python train.py --num_hidden_layers=12 --head_dim=64 --vocab_size=2048 --norm_place="pre" --positions="rope" --tie_word_embeddings=true --extras=["capped logits"] --lr_mult_up=0.752 --final_lr_fraction=0.05 --max_seq_len=512 --doc_mask=true --max_steps=5672
Each number is 128 + 32 x the weight over the matrix's rms, rounded and kept within 0 to 255. Layers, rows and columns count from 0.

# layer 7 MLP up, 1536x192, rms 0.056, rows 360-428, columns 96-143
[[217 125 146 179 148  85 123 126 142  74 156  85  91 124 135 102  75  90 106 172 158 164 160 155 128 147 134  86 106  70 157 135  88 132 139  99 114 136 132 112  53 158 103 104 167 109 160  99]
 [178 141  80 143 101  89  87 117 189 188  79 122  80 139 134 133 116 166 103 148 159  61  71 157 117 134 186 108 174 170 130 161  47 103 124 145 178  88 145 131  97  90 187 132 121 164 146 140]
 [132 100 121 105 216 104 138 105 157 126 166 155  91 130 126 155 128 134 113 118 118 126 198 119 117 159 150 108 106 135 173 181 129 143 144 145 115 168 140 114 100 105 192 131 171 148  38 110]
 [115 136 127 157 174 114  85  68 201 168 132 158 132 122 117 200  78 133 133 163  84 180 165 123 102 140 111  64 113 183 143  80 101 114 152 121 135 107 206 190 122 117 143 145 129  53  97  54]
 [187 141 199 139 145 132  99  82 151 126 131  95 125 103 167  95 170 122  89 111 131 102 116  93 157 135 155 119  98 105 165 187 137 141 141 107 129 150 195  99  96  85 123 150 111  77 123 130]
 [124 143 166 122 106  95 140 126  94 159 122  59 115 180 182 115 124 130 160 144 145 119 196 102 170 154 137 126 151 111  87 151 175 124 129 147 132 110 171 179 140  81 158 147 134 102 133 127]
 [150 143 148 180 118 149 163 136 170  73  99  66 120 136 129  98 174 176  97 143 110 138 144 109 132 160 153 106 185 161  92 173 147 121  79 110 123 115 101 132 151 120 184 128 128  87 108 144]
 [104 129  68 147 191 149 150 164  97 134 112 160 106 148 114 160 154 139 116 150 117  99 106 113 144 188 181 159 144  60 173 154 131 142 167 110 129 172 114 142  83 129 132 196 108 165 100 107]
 [163 154  96 105 127 153  79 111 181 134 144 143 119 163 129 119  96 113 152 131 115  91 159 122 185 123 149  78 178 102 159 158  86 117 100 160 142 147 153 132 130 183 109 157 156 157 117 184]
 [136 133  82 124 132 130 118 106 171 113 136  92 113  70 106 101  74  62  81 172 124  96 122  94 126 118 109 162 109 137 162 132 146 119 129 156 110 145 102 170 105 131 129 125 139  97  96 147]
 [ 96 138 178 188 136 138  72 125 143 113  97 146 115 117 175  59  92 116  77 121 129 100 172  88 162 120  99 100 188 122 183 114 128 132 128  85 133 132  82 128 132 125 124 128 122 110 138 144]
 [128 145 150 158 126 112 150  89  80  89  67 172 105  98  87 154 202 100 159 146 100 105 148 117  56 146  81 136 124 113 178 141  87 139 125  93  92 136 158 109 126 130 126 131  95 104 113 168]
 [156 114  79 154 138 130  84  33 130 109 156 111 116 137 124 178 111 181  86 137 158 113 149  79  98 110 158  92 123  92 142 145 148 145 160 105 133 145  85 120 121 113 110 131 126 113  56 120]
 [150 102 111 144 138 149 195 112 177 129 109 118 155  75 115 125 112 142 137 147  69 105 132 103 141 162 127 139 144  61 121 182  95 156 107  78  95 170 130 135  74 120 186 154 114 113 123 130]
 [131 212 117 110 164 117 150 140 122 142 157 157 137 147 143 112  75 104 113 167 121 122 112 137 131 123 138 110 162 100 149 100 141 115 112  77 117 131 172 147 121 128 132 139 207 100 155 123]
 [ 73 131 157  88 155 156 152 155 137 153 107 121  87 109 139 113  53 135 108 188 150 126 157 117 110  91 106  84 126 130 185 116 126 125  80  71 216 109 116 147 122 113 156 136  76 174 148 107]
 [116 191  29 195 213  81 130 111 142 111 134  91 103 125 191 102  97 176 117 153  76 123 101 105 179 145 201 111 144  40 154 124  87 183 166 190  55 104 131 172  74 154  93 213 176 144 130 166]
 [116 113 138 101 191 132  84  89 147 102 181  34 124 212 148  97 194 174  96 156  93 160 220 218 124  87  89  71 194 167 135  84 119 160 108 161 112 197 101 125 113 152 128  87 119  92 109 105]
 [108 204  86 148 134 145 133 164 145 102 159  86 125 157 169 186 180 112 116  99  98  90 179 100 229 159 124  64 182 101 106 145 101 156 182  85 158 134 155 130  71  82 112 149 147  90 136 156]
 [143 166 137 147 140 139 104 129 149 104  88 118 104 194 145  89 124 113 130 107 121  97  93 167 144 157 118 101 131  62 132 153 104 137 100  98 128 144 124 128 122 109 130 183 156  94 164 184]
 [140  64  91 123 118  93 174 136 112  36 161 135 113 180 122 140 176 146  86 114 113 101 137 187 106 173 151 154 111  73 116  95 156 179 142 114 121 126 129 162  79 104 137 126 165 126 150 120]
 [110 137  87 125 133 108 159 130 143  64 118 123  61 150 116  97 109 111 118 114 128 128 197 111 139 127 122 159  86 126  92 156  60 132 121 108 139 158 119 105  51 128  59 169 132  80 123 122]
 [139 124 129 114 153 150  67 123 155  93 123  78 103 145 123 208 208 127  97  94 138 138 138 106 141 166 128 120  44 168 150 218 132 167 188  68 138 139  52 124 111 109 143  80 103 126 172 135]
 [143 108 122 160 112 134 113 157 136 156 129 124 106 166 159 135 125 178 117 100  99 133 137 185  78 140 132 110 147 109 104 123 127 107 128 106 134  73 133 132  85 136 132 146 132 104 163  89]
 [120 178 103 116 103 147 126 113 126 137  48  92 119 138  79  76 101 106 164 148 173 142 130 142 113 119 111  56 115 131 170 111 132 161 117  80 133 167 141 142 123 108 135 128 175 158 135 159]
 [103 105  85 138 140 109 172 115 165 100 106 112 104 179 111 119 161 175 143 163 129  81 150 151 102 181 135  90 119 133 149 150 169 140 142 123 113 161 111 117 116 125 133 151 128 146 120 125]
 [ 85 144 128 146 117 164  78 161 128 146  91 149 106 160 154 110 119 168 155  86  96 132 144 124 101 143  96  46 123  90 111 113 135 154 151 151  86 134 116 116 121 137  91 172 102 146 124 124]
 [120 130 109 179 104 106  60 176 102 118 133  88 110  99 109 124 149 178 161 127 113 101  91 138 129 153 154  80 135 143 166 110 166 159  87 151 117 143  88 160 156 126 220 178 202  85 179 162]
 [129 162  76 148 101 166 106 144 163 126 115 163 119  92 111 107 120 112 139 118 105 171 166 142 110 140 133  59 146  93 113 132 164 175 108 112  61 116 115 175 161  98 148 156 117 108 127 114]
 [ 56  83 112 162 166  80 169 115 134 110  82  67 137 110 160 150  86 128 178 184 145 182 103  56 158 121 141  70 184 122 179 123 113 175 125 127 104 171 131 143 137 101 114 143 132 108 122 147]
 [109 165 171 148 175  93 101 146 151  99  55 122  83 209 113  94 103 145  74 131 120 153 142 166  78  98 164 156 177  74 119 104 175 144 166  74 175 102 143 155 107  84 197  90 173 126  93 176]
 [140 170 142 130 155  68  94 139  99 113 118 109 111 161 143 155 144 170 142  86  80 167 106 128 133 121  89 129 110 106  97 158 122 166  92 130  87 109  89 175  92 132  90 139 119 138 186 138]
 [166 138  75 139 159 108 119  95 145 133 105 103 111 159 136 147  54 130  74 151 180 151 150 107 164 152  71 114  38  83 135 102 170  73 166 155 144  88 136 172 123  97 199 105 177 148  87 174]
 [149 134 100 151 177 169 123 154 178 165 173 113  95 114 138  98 116 106 108 152 138 144 114 156 116 153 142 155 141 117 124  91 133 105  99  85  98 140 111 152 128 109 148 163 188 132 193 148]
 [137 140 109 151 174 167 142  95 150  28 112 116 102 171 191  60 114  92  73 149 107 120 206 145 155 146 118 141 124 104  81 154 125  93 146  89  94 174 115 100 110 164 136 149 120  98  87 180]
 [104 130  87 186 141 186  95 124 140  96 163 122 114 175 134 162 163 153  80 155 137  89 184 169 158 178 135 172 151 139 135 122 177 132 131  46 128 157 115 216 102 127 177  75 193  90 117 116]
 [117 116 162 147 143 121 128 109 153  60 140 107  99 107 140 134 141 141 143 116 123 173 177  96  98 144 147 136 163 178 145 183 105 111 177  86 169 131 114 156 124 124 125 133 167 112 153 143]
 [144 115  81 110 127 182 105 132 126 151 132 137 113  91 105 162 152 150 122  94 137 153 126 198 124  91 129  54 116 159 157 217 147 143 109 114 161 164 144 102 143 186 107 150 100 127 130  89]
 [148 143 125 154 159 157  80 124 108 112 151 100 117  83 164 143 131 186  92 108 110 130 123  70 169 118 123 113  88 142 102 149 110  95 106 149 167  94 136 157  97 113 104 145 182 133 140 120]
 [136 183  98 174 161 151 142 164 141 122  71 106 120 116 199 117 186 110 112 141  68  59 150 116 103 208 129 129 116  76 147 116 103 148 142  74 142 172 164 181 151  93 129 171 165  87 116 159]
 [127 171 149 130 125  75 117 128 121  80 169 105 120 150 148 166 155 169 143 145 108 162 148 129 117 100 148 140 123  81 177 149 133 140 185 104 138 167 124 139 106 134 165 150 135  74 122 137]
 [114 128 153 110 122 147 100 100 128  98 121 122  89 109 154 137 144 129 117 143 125 130 114 148 110 100 175 117 134 107 136 113  68 128  99  99 130 152  74 161 132 169 129  94 165 173 163  74]
 [ 79 107 168 150 119  98 132 107  75 127 114  84  90 147 114 212 143  69 194 131 115 108 125 143 144 121 141 118 110 134 144 189 148 100 157 135 100 132 151 141 128  95 117 140  86  95  65 173]
 [130 119 190 113 152 151 113  97 119 142  97 105 131 106 135 115 107 108 140 115 116  80 109 167 127  99 146 145 131 166 156 193 138 168 129 138 106 112 146 170 106 113  83 124 141 148 126 163]
 [113 117 112 146 102 178 148 182 132 141 100 104 124 151 119 167 128 172 111 136  91 169 176 131 109 144 133 121 162 149 125 207 109 116 111  35 157 114 151 159 112 143 121 102 106 122 153 124]
 [127 150 119  97 108 142 124 118 149 198  90 117  94 137 149 140 110 149 142 140 103 167 124 142  90 147 165 143 101 170  89 146 132 155 126 175  86 131 145 135 143 139  81 129 121 135  98  85]
 [ 90 164 127 108 156 103  94 129 113 122 141  69 153 144 127 118 169  90 129 134 108 136 166 186 125 130 114 127 132 130 173 185  78 136  89 179 145 163 152 103 117 111 120 109 139 109 143 158]
 [114 122 174  99 165 145 121 180 163 135 113 127 135 140 119  85 152 100 171 147  78 111 136 137 122  82 147  87 131 159 158 138 153 135  97 191 158 117  94 114 171 142 138 100 143 171  97 172]
 [141 132 135  96 138 129 126 126 145 140 141 121  91 162 105 131 144 181 147 141 152  70  96 163  78 114 121 152 129 158  89 168 165 122 175  99 164 137 164 120 101 134 139 177 117 155 169 117]
 [139 188 154 134 158 181 155 109 143 128 124  78  98 102 181 132 116 187  87 124 125  68 176 171 136 125 190 123 111  80 117 127 129 118 112 134  73 151 108 125 140 106 149 122 109  91 105 143]
 [119 157 114 106  95 128  94  95  95  90 152 132 130 127 127 122 132 193  95 128 138 111 144 176 100 111 144 124 116 201 170 142 149 137 122 161 136 135 160 153 170  96  74 134 165  97 114 160]
 [115 155 141 116 113  51  84 121 107 111 102 140 134 155 110 116  98 128 179 135 167 123 158 151 122 164  98 110 114 157 143 123 136 149 131 104  72  67 158 121 162 117 113 109 115 176 134 147]
 [ 87 152 149 165 181 111 158 139 132  99 132  84 125 121 133 157 149 103  90 104 131 105 131 101 170 156 149 140 211 112 182 137 124 179 126 143 142 153 127 157  89 145 105 103 145  96 122 145]
 [125 123 135  93 154  99  38 116 144 131 149 131  94  97 137 124 180 157 126  81 122  80 153 172 106  92 139 116 146 148 169 118 131 178 110 148 142  94  98 169  70 106 141 135 166 139  93 189]
 [131 113  63 138  86 177  93 105 113 127 118 102 122 149 163 141  91  77 170 149  48 131 142 104  95 105 105 105 128 139 158 130  73 132 165 140 132 110 187 106 148 146 132 157 104 160 152 188]
 [100 126 108 101 109  97 112 112 122 169  48 107 121 167 135 112  92  56  79 186 105 156 176 130 101  81  93  94  94 164 167 176 135  89 155  78 164 133 109 138 167 140 110  77 104 110 129 120]
 [ 22 191 175 107 176 124 144 127 153 146 104  93 110 133 171 102 197 131 102 141 143 121 123 159 155 158  56 116 109 122 138 111 122 192  92  70 105 128 107 128 138 144 161 184 102 124 136 151]
 [106 107 160 161 156 131 103  91 121 145 122 133 115 114 130 162  94 137 128  76 141 122 133 126  82 101  95 107 128 134 169 160 143 162 140 134 116 182 131 152 130  86 199 119 127 129 182 142]
 [136 168 122 155 187 150  78 126 161 201 111 166 138 141 141  81 109 178 150 122 123 181  82 123 121 128  84 142 126  98 115 100 150  90 104 123 116 113 145 147 112 136 159 108 166 160  95 142]
 [ 70 135 138 118 176 129 156 145 127 115  86 110 141 119 169 140  87  98  68 112 124 109 126  90 145 111 142 101 184 101 169 210  87 164 187  59 128 106 111 152 104 130 170 103 158 152  98 137]
 [120 100 134 122 151 114 129 153 140 150 135 114 147 138 113 115 152 148 127 126 164 156 121 166 116 112  82 133 138 156 168 157 143 170 158  88 117 136 122 159  75 136 136 157 189 121  85  37]
 [ 99 148 102  97 158 129 166  97 143 175 110 112  97 155 155 162 145 157 169 110  55 123 114 140 127 132 100  75 117  70 161  89 123 111 136 108 162 119 114 187 182 137 123 125 111 119 115 131]
 [100 175  80 138 108 166  68 150  87 150  65 128 101 146 138 150 156 145 146 106 123 141 143 108 151  97 129  70 136 140 138 139 161 189 104 109 149  74 149 114  85  94  78 129 115 196 123  98]
 [ 81 166  43 187 117  93 135  86 162 145 141 130 113 141 104 198 216 199  78 106 126 114 190 142 127 127  84  55 137 158 156 148  90 124 193 115 121 145  57  96  77 113 102 189 157 156 101 170]
 [130 169  56  87 147 128 107 156 138 115 126  99  78 106 113 180 173 139 117 136 109 107 142  65 113 134 175 151 167 189 100 133 155 104 121  82 153 103 110 154 164 126 188 121 131 135 121 206]
 [122 159 161 162 168 120  78 161 144 153  99  60 132  91 155 134  75 117 135 156  45  73 139 103  84 145 162  92 112 159 150 130 108 156 149 150 154 161 152 170 145 112 127 142 146 155 107 178]
 [ 88 154 146 168 144 173 139  88 103 123 120 150 118 140 113 109 120 106  77  97 134 140 147  70 143 166 155 137 114 122 141 164 147 132 138 142 140  67 142 134 137 138 154 111 119 167  91 149]
 [ 86 160 128 147 201 191 110 102  89 117 119 105 146  55 137 181 110 126  92 134  97 162 147 103 101 136 146 140  84  66 111 165 102 128 142 113 103 167 101 148 151  73 155 113 155 138 149 113]
 [147 135 103 131 140  81 154 135 155 136 104 106 108 164 167 104 170 139 112 110 122 114  73 174 147 147 137 158 137  83 110  89 154 120 126 136 128 132 104 165  95 115 124 136 140 156 104 103]]
# layer 7 MLP down (transposed), 1536x192, rms 0.0689, rows 360-428, columns 96-143
[[145 158  90  81 194 211 123 126  49 116 152 168  87 121 120 117 127 187 106  52  94 148 157 132  84 150  74 145 104 126  95 140  77 115 216 113 176  84  79 196 199 123 191 124  85 125 132 170]
 [164 141 125 107 148 131  87 134 121 119 143  84 197  95 144  92 139 114 107  78 113 133 156 115 157 161 154 151 183 141 133  74 175 100 123 117 178 127 116 135 152 122 110 142 157 100 101 144]
 [185 137  66  91 138  91  74 108  91 152  69 108 215 166 122 114 141 106 148 120  39 162 116 120 174 110 144  97  85 122 145  78 113  99  94  88  98 133 213 143  99 170 148 108 124 155 125 179]
 [151 128 137 102  82 136 183 129  99 134 105 104  81 134 115  84 111  96 121  90 154 134 146 115 133 159 124 161 142 136 115 137 117 152  71 142 153 142  72 112 141 112  83 127 144 196 195 190]
 [ 62 104  89 101 130 115 135 127 115 109 111 113 173 168 118 160 109 127 181 128 132 114 147 148 111 153 144 136 178 140 116 102 113 136 132 142  96 118  75 172 137 152 129  67  91 212 116 141]
 [ 94 101  93 183 156 134 116 105 109  89 137 158 179 126 102 144  99 118 100 115 134 150  69  85 118 112 132 128  98 185 186 143 116 134  54 134 179 156 198  61 140 115 169 170 122 153 172 157]
 [ 98 145 121 100 110  78 116 142 118 145 129 128 216 136 113 131 103 117 172  84 132  64 130 170 142  70 158  97  96  77 158 102 137 124  81 135 102 141 134 119 152 131 100  89 146 105 142 153]
 [109  99 171 130 110 151 152 128 169 163 126 105 144  99 187 125 106 102 155 105 158 103 171 154  99 130 149 118 114 131  83  80 125  81 116 122 153 118 133  82 156 118 110  66 135 194 121 160]
 [122 142 111  97 105 108 103 152 108 176  95  97 151 135 125  85 149 134 122  54 157 145  90 129 124 126 138 145 122 129  99 124 143 176  97 129 127 153 105 162 136 109 151  98 116 143 139 103]
 [120 146 177 126  59 134 171 152  98 142 119 118 154 167 125 165  73 183 133 144 115  70  95 116  85 172 126  99 190  92 124 172 136 147 172  83 158 151 172  98 128 133  80 166  76 144 167 150]
 [137 114 153 123  74 108 120 130 113 104 102 113  69  99  68 165 153 166 174 126 101 118  67 105  96 146  80 122 103 186 136 166 116 144 184 145  87 173 126 145 147  91  90 142 172 152 122 126]
 [130 128  90 101 105  94 118  93 153 137 102  98 179 110 151 122 138 140  99 101 124 136 160 145 181 100 179 110 140 111  97 112 150 111 152 147 161 159 125 128 142 125 112 116 176 178 174 118]
 [128 164 138 165  90 112 140 175 155 120 125 185 173 136 140 159 153  90 139  71 164 153 148 135 130 113  80 137 100 128 113 124 102 165 152 138 127 104 172 110 100 141 113 181  79 141 151 176]
 [114 158 182 127 142  92 118 137 121  52 108 132  87 185 174  98 133  84 104 105 185  91 138 131 134 132 162 134 162 144 147 116 142 137 121 166 133  98 110 131 134 146 143 127 115 112  84 131]
 [199 122 167 131  74 149 165 102 131 175 117 142  85 143 137 117  71 113 132 121  76 144 141 117 118 153 117 109  77 111 145 137  88 133  82  96 124 104  97 153  84 150  93 117 131  41 133 168]
 [163 130 149 126 133 126 122 195 142 115 160 182 154 129 117 166 200  38 139 114  95 142 127 115 147 115 122 145 169 140 125  98  96 160 114 120 115 128 172 119 153 148 127  88 107  58 150  99]
 [150 153  90  93 247 181 119  97 124 208 100  33 138 117 154  84 120 190 137 227 194 137  91 196  88 181 129 187  84  78 157  95 152 138 106 149 120  73 181 113 162  90 124 133 101 167  13 143]
 [138 151 129 139 157  66 124 125 132 153  87 142 126 188 133 212 119 104 176  99 139 132 123 131  69 207 140 195  99 130 183 189 190  70 119 110 204  76 101 200 167  42 144 143  81 117 124 133]
 [ 77 132 127 147  89 138 131 144 106 138 129 108 119 144 108  96 111 100 134 174 140  68 123  44 122 155 154 101 128 123 136 194  94 159 125 115 160 117 156 115 146 117 127  73  98 100  64  67]
 [106 138 115 121 113 130 111  96 112 160 197 151 174 143  83 161 148 144 104 210 125 164 167 132 118 114 111 120 123 138 132  66 121 141  83 116  87 114 162 170 101 111 140 154 144  91  72 127]
 [ 76 178 155 123 122 114  75 157 132 151  93 113 123 105 130 193  55 163 187 197 127 132 157  77 133 152 114 144 171 120 155 216 117 135 146 129 109 110 112  95 159 111 174 124 144 131 173 150]
 [ 82 179 128 130 101 171  76 138 152 170 102  93  99 122 135 146 162 142 155 113 145  59  64 137 153 169 170 130 231 122 183 146 190 237 129 140 138 171 159 111 122  94 109 121 121 164 132 118]
 [105 227 138 109 159 113  89 124 158  58 110  56  94 104  33  76 130 128 112 139 135 131 125 176 122 103  84  96 150  91 159 101 198 171 115 116 121 131 103 136 110 109  66 218  95 118  91 117]
 [104 147  86  89 126 140 138 112 112  86 134 119 149 114  99 136 121  76  89 135 148 117 139 124 162 193 104 144  76 168 102 149 144 145 137 194 122 130 129 160 148 122 157 114 129 168 114 153]
 [ 69 154 133 127 123 124  79 118 173  92 157 130 174 134 147  97 145 125 126 158  93 163 161 149 142 111 143 155 136 139  88 129  95 120 119 128 129  84 111 136 148 150 116 143  97 120 129  96]
 [156 170 149 140  87 144 122 146 122 131 133 116 197 143 169 172  91 111 118 112 121 109 152 120 136 145 142 128 147 125 115 112  90 104 120 110 151 134 166 113  97 129 156  86  98  96 141 162]
 [108 148 127 162 130 121 136  74  99 165 110 124 193 104 118 136  93 117 118 170 166 166 139 183  97 157  87 164 161 180 147 114 129 105  66 145  93  96 120 127 145 126 173  69 165 144 179  46]
 [147 165  90  96 155  87  71 106 151 110 126 152 200 148 129 143 122 107  83 185  96 185  89 118  87 111 121 137 144 157 111 128 111  97 119  93 154 137 186 136 105 144  87 137 115 150 147  76]
 [123 146 177 170  88 103 137  95  84 115 121 129 100 126 124 109 121 182 133 115 163  30 127 106 173 128 106 141 141 163 137 197 116 201 128 137 140 148 151  76 113 149 120 110 154 173 122 125]
 [103  87 147  90 114 136  92 137 172  79 166 150 195 128 135  92  68 115  79  99 104 160 155 209  66 121 139 128 111 180 123  95 126 140 141  96 122 134 105  95 122 139 141 103 155 165 116  71]
 [ 85 134 174 105 109 116 125 132 140 140 108 161 229  68 143 158 147  92 162 182 136 132 145  43 101 108 136 157 167 150 168  81 163  83  97  92 137  98 140  86 152  87 128 120  87  86 105 172]
 [142 151 112 122 127 153 152 116 133 128 114 125 153  77 128 142 144  19  94 183 205 144 136 104 123 131 181  87 202 150 202  96 120 100 139 158 145 162 167 158 190 122 109 137 133 147 154 133]
 [115 172 177 128 104 177  77 151 155  92 120 132  85 115 140 133 181  96 100 149 117  53 122 124 197  69 123  89  94 152  90 155  90 132 200 139 133 192 134 140  44 113  78 157 105 181 177 125]
 [166 105 139 115 153 126 145 121 117 135 118 129 159 153 136 119 144 141 124 160 118 150 143  81 191 141 111 106  70 147 138 121 137 112 127 137 144 148 184 102 141 126  93 158  77 104 104 148]
 [106 165 135 112 129 118 107 101 142 236 139 114  70 149  59 147 211 130 162 122 134 142  90  92 111 132 171 129 139 135 167 127 104 146 170 199 112 107 148 147  99  90 110 119 133 140 124 121]
 [122 115 157  31 108  86 112 166 172 112  65 112 131  68 130  79  91 135 133 115 142 121 144  94 166 141 116 128  68  81 111 117  85 157 159 119 137  70 161  69 144 120  84 103 117 155 136 145]
 [111 117 117 118 161 112 128  63  79 171 147 172 154  62 106 147  67 139  96 101 186 113  73 133 120 120 141 148 152 111 120 120 168  96 112 135  69 165 186 106 160 125 134 122 130 126 116 142]
 [166 146  97 121  97 193 152  63 111  85 127 116  93 153 145 202  95  61 185 119 104  96 169  95  81 160 131 149 155 121 161  99 156 140  82 130 125  95  56 173 130 104 179 101 128 150 151 150]
 [111 139 215  94 116  71 132 115 145  85 153 128 190 217 101 142 120  95 116 108 125  73 149 137  90  79 128 135 183 159 129 108 180 101 148  77 117 108 156 148 152 181 124  40 108 165  88 128]
 [136 128 145 109 134 135 164 135 135 163 164 131 117 159  86  91  84 136  99 129 174  94 114 151 110  58 103 165 172 238 104 182 159 127 115 124 113  72  86 131  68 110 128 145 128 174 118 102]
 [104  80  92  84 117 121 123 126 166 106  51 109 131 131 109 110  94  97  98  31 160  79 114 151 137 206 116 121 177 163 138 164  49 105 139 130 134  99 123 136 154 111 150 111 127 151  96  80]
 [140 146 136 129 138 178 151 156  88 151  81  82 199 196 130 120 165 129 122 131 138 121 146  68 159 182 123 195 177  68 140 112  99 154  93 149 156  89 167 118 117  77 131 137 105 129  81 108]
 [139 154 100 154  87 137 113  65 176 186  88 119  74 120 158 102 140 142 140 107  87  94  76 120 100  98 154 113  93  94 118 149  72 127  71 153 185 151 157 135 126 189 128 138 130 161 112  56]
 [136 106 108 119  84  95 148 154 126  88 166 103 152 131 116 185 106 106 141 188  63  98 157 100 124 117 114  93 134  96 100 117 106 105 113 119 194 176 175 119 107  97 171 119 116  55 144  98]
 [134 148 117 182 151  79 104 115  93  96 204 131 165  68 129 108 165 110 109 126 111 153 121 102 171  77 161 137 120 157 123  47 139 138 101 149  92 140 122 105 122 129 175 132 132  90 153 109]
 [ 67 151 204 207 160  68  95 221 169 146 122 136  92 181 139 141 122 100  68 126 117 167 112 116 146  84 136 117 144  66 136 107 127 108 128 114 174  74 108 119 124 111 161 131  99 118 159 115]
 [149 106 151 175  97 146 139 110 121 127 170 139 140 172 163 134 102  95 134 131 136 120 120 149 140 116 134 138  68 131 146  79 140  96  58  81 151 128 114  77  84 132 137 140  98 197 102 103]
 [139 126 109 206  74 172 127 116 113 143 143 164 190 141 151 120 156 138  98 118 112 142 105 108 133 151 129 151 127  45 124 140 100 176 102  84 133 184 153 119  78 121 123 167 105  50 131 117]
 [193 161 114 150 118 139 102 107 149 114 122 115 199 171 209 119  98 120 106 133 114 142 131 106 166 156 132 188 142  94 109 121  93 117 121 183 125  97 109 153 109 161  93 114 158 124 105 146]
 [142 138 129 110 108  85  86 193 137 145 184 124 142 197  98 133 174  59 185 141 100 111 172  94 124 143 108 168 144 172 112 164 132 128 114 168 170 148 143 159 114 150 142 157 189 101 157 106]
 [136 161 152 182 170 129 134 181  65 174  70 160 172 194 189 107  89 165 154 116  87 109 136  97 141 132 142 105 136 104 125 150  91 154 112 143 156 109 132 116 147 136 189 114  52 109  72  63]
 [146  88  60 122 129 167 211  99 135 133 196 142 114  61 177 184 149 123  88  57  74  89 123 134 135 139 164 133 123 108 108 164 129  77 104 146 145 153  97 106 121 155 151 120 117 162 135 115]
 [117 140  94 119  57 138  51 102 119 143 119 185 153 103 168 120  89 134 165 172  82 154 163 159  68 108 115 137 118 164 116 174 153 150 115 125 131  65 152 149 204 103 164 150 116 147 152  90]
 [132 102 149 120 143 174 159 135 141 133  84 161 134 164  76 158 151  96 140 126  88 135 124 121 137 184 121  82 122 113  86 133 127 140 132 111 106 163  90 140 164 170 137  98 132 119 137  90]
 [125 137 133 102 162  67 124  93  96 143 134 159 251 139 134 123 153 162 112 149 169 141 117 123 148 161 135 141 179 123 178 123 116 120 186 138  80 174  62 134 117 145 140 163 123  81 101  73]
 [156 164 178 185 165 156 121 167  69 128 177 112 142 169 150 119 187 126 124  88 135  89 101 124 144 121 140 121 199 101 153  86 110 136 120 127 116 120 176 175  90 139  75 142 167 148 129 107]
 [189 117  88 175 106 106 116 149 129 131  88 133 224  83 153 162 103 112 114 182 117 156 114 115 166 130 134  99 128 117 134 132 156  90 110 180 136 123 167 113  92 119 128 132 186 109 126  99]
 [117 112 117  81  70 145 167 137 166 166 164 137  71 109 149 117 136 153 125 182 124 137 133 110 170 108  77 140 105 111  86 176 144 129 214 130 118 105 111 152 164 133  86 138  97 113  32 128]
 [122 122 171 179 120 114 143 159 122  86 115  97 202 178 125 145 162 145 110 103 162 134 104 180 158 146 169 128 126 158 175 120  82 172  48 125 105 155  90  63 114 122  77 135 130  66 177  98]
 [123 107  85 145  54  98 103 130 113 169 131 143 149 134 186 101 206 197 130 159  79 166 153 104 135 126 140  84  92 114 129 112 175 115 105 162 148 132 118 102 113 212 118 124 106 116 133 106]
 [143 159 179 128 129 157 121  86 116  82 116 153 124  97 162  84 130 104 151 137  90  89 138 104 105 108 136 155 151 155  78 111 103 135 114 155 117 131 132 108 199 121 116 145 138 119 151 151]
 [182 106 163  88 114 136  89 131  94 140 133 133 147 100 171  79 157  69 139 174 170 185 178 152  97  88 158 141 158 158 180 129 118 153 124 151 123 160 149 143  96 169 145  91 106 120 160  75]
 [162 118 101  51 101  92 102 157 156  92 172 167 159 107 196 131 113 157 110 122 209 153 107 123 199 111  84 183 116 167 133 132  87 132 114 139 151 111  79 135 156 134 190  54 156  99 145 137]
 [146  90 146 151  54 126 112 163 125  93  45 184   0 123 147 118 114  99  94 134  83 106 172 148 118 142 148 102 110 122 124 124 152  32 115  93 144 115  62 148 160 139 189 181  96 120 134 185]
 [170  80 129 128  96 151 178 194  84  76 171 136 125 138  82 159  92 185 112  86 109 193 131 117 114  96 146 130 143 143  57 167  99  82 235 151 152 128 101 225 140  89 107 199 118  94 108 152]
 [178  81 162 149  76 158 111 130 115 134 158 126 197 125 122  79 167 114 115  96 124 142 145 106 155 117 162 175 133 111 143  99 176  99 105 145 105  98 117 141 149 140 184 134 108 111 157  74]
 [115 115  85 119 115  96 109 174 122 153 148 117 189  72 154 158  64 151 128  74 108 145 134 125 147  96 123 135 161  97 188 145 140 151 167 127  95 138 109 141 123 126 114 127 133  74 133 109]
 [138 146 147  81 104 144 168 156 106 106 147 144 140 139 165  52 103 145 145 114 205 117 151 115 105 136 131 176  96 184 106 114  90 110 117 107  84 144 173 152 134 113 123 159 155 127  90 100]
 [ 51  87 181 104 173 108 119 175 143 155 134 128 189 111 101 172 152 132 182 120  56  99 170  41 109  78 124 151 115 137 146 153  66 151  89  89 105 149 177  94 137  94 139 136 150 125 175 137]]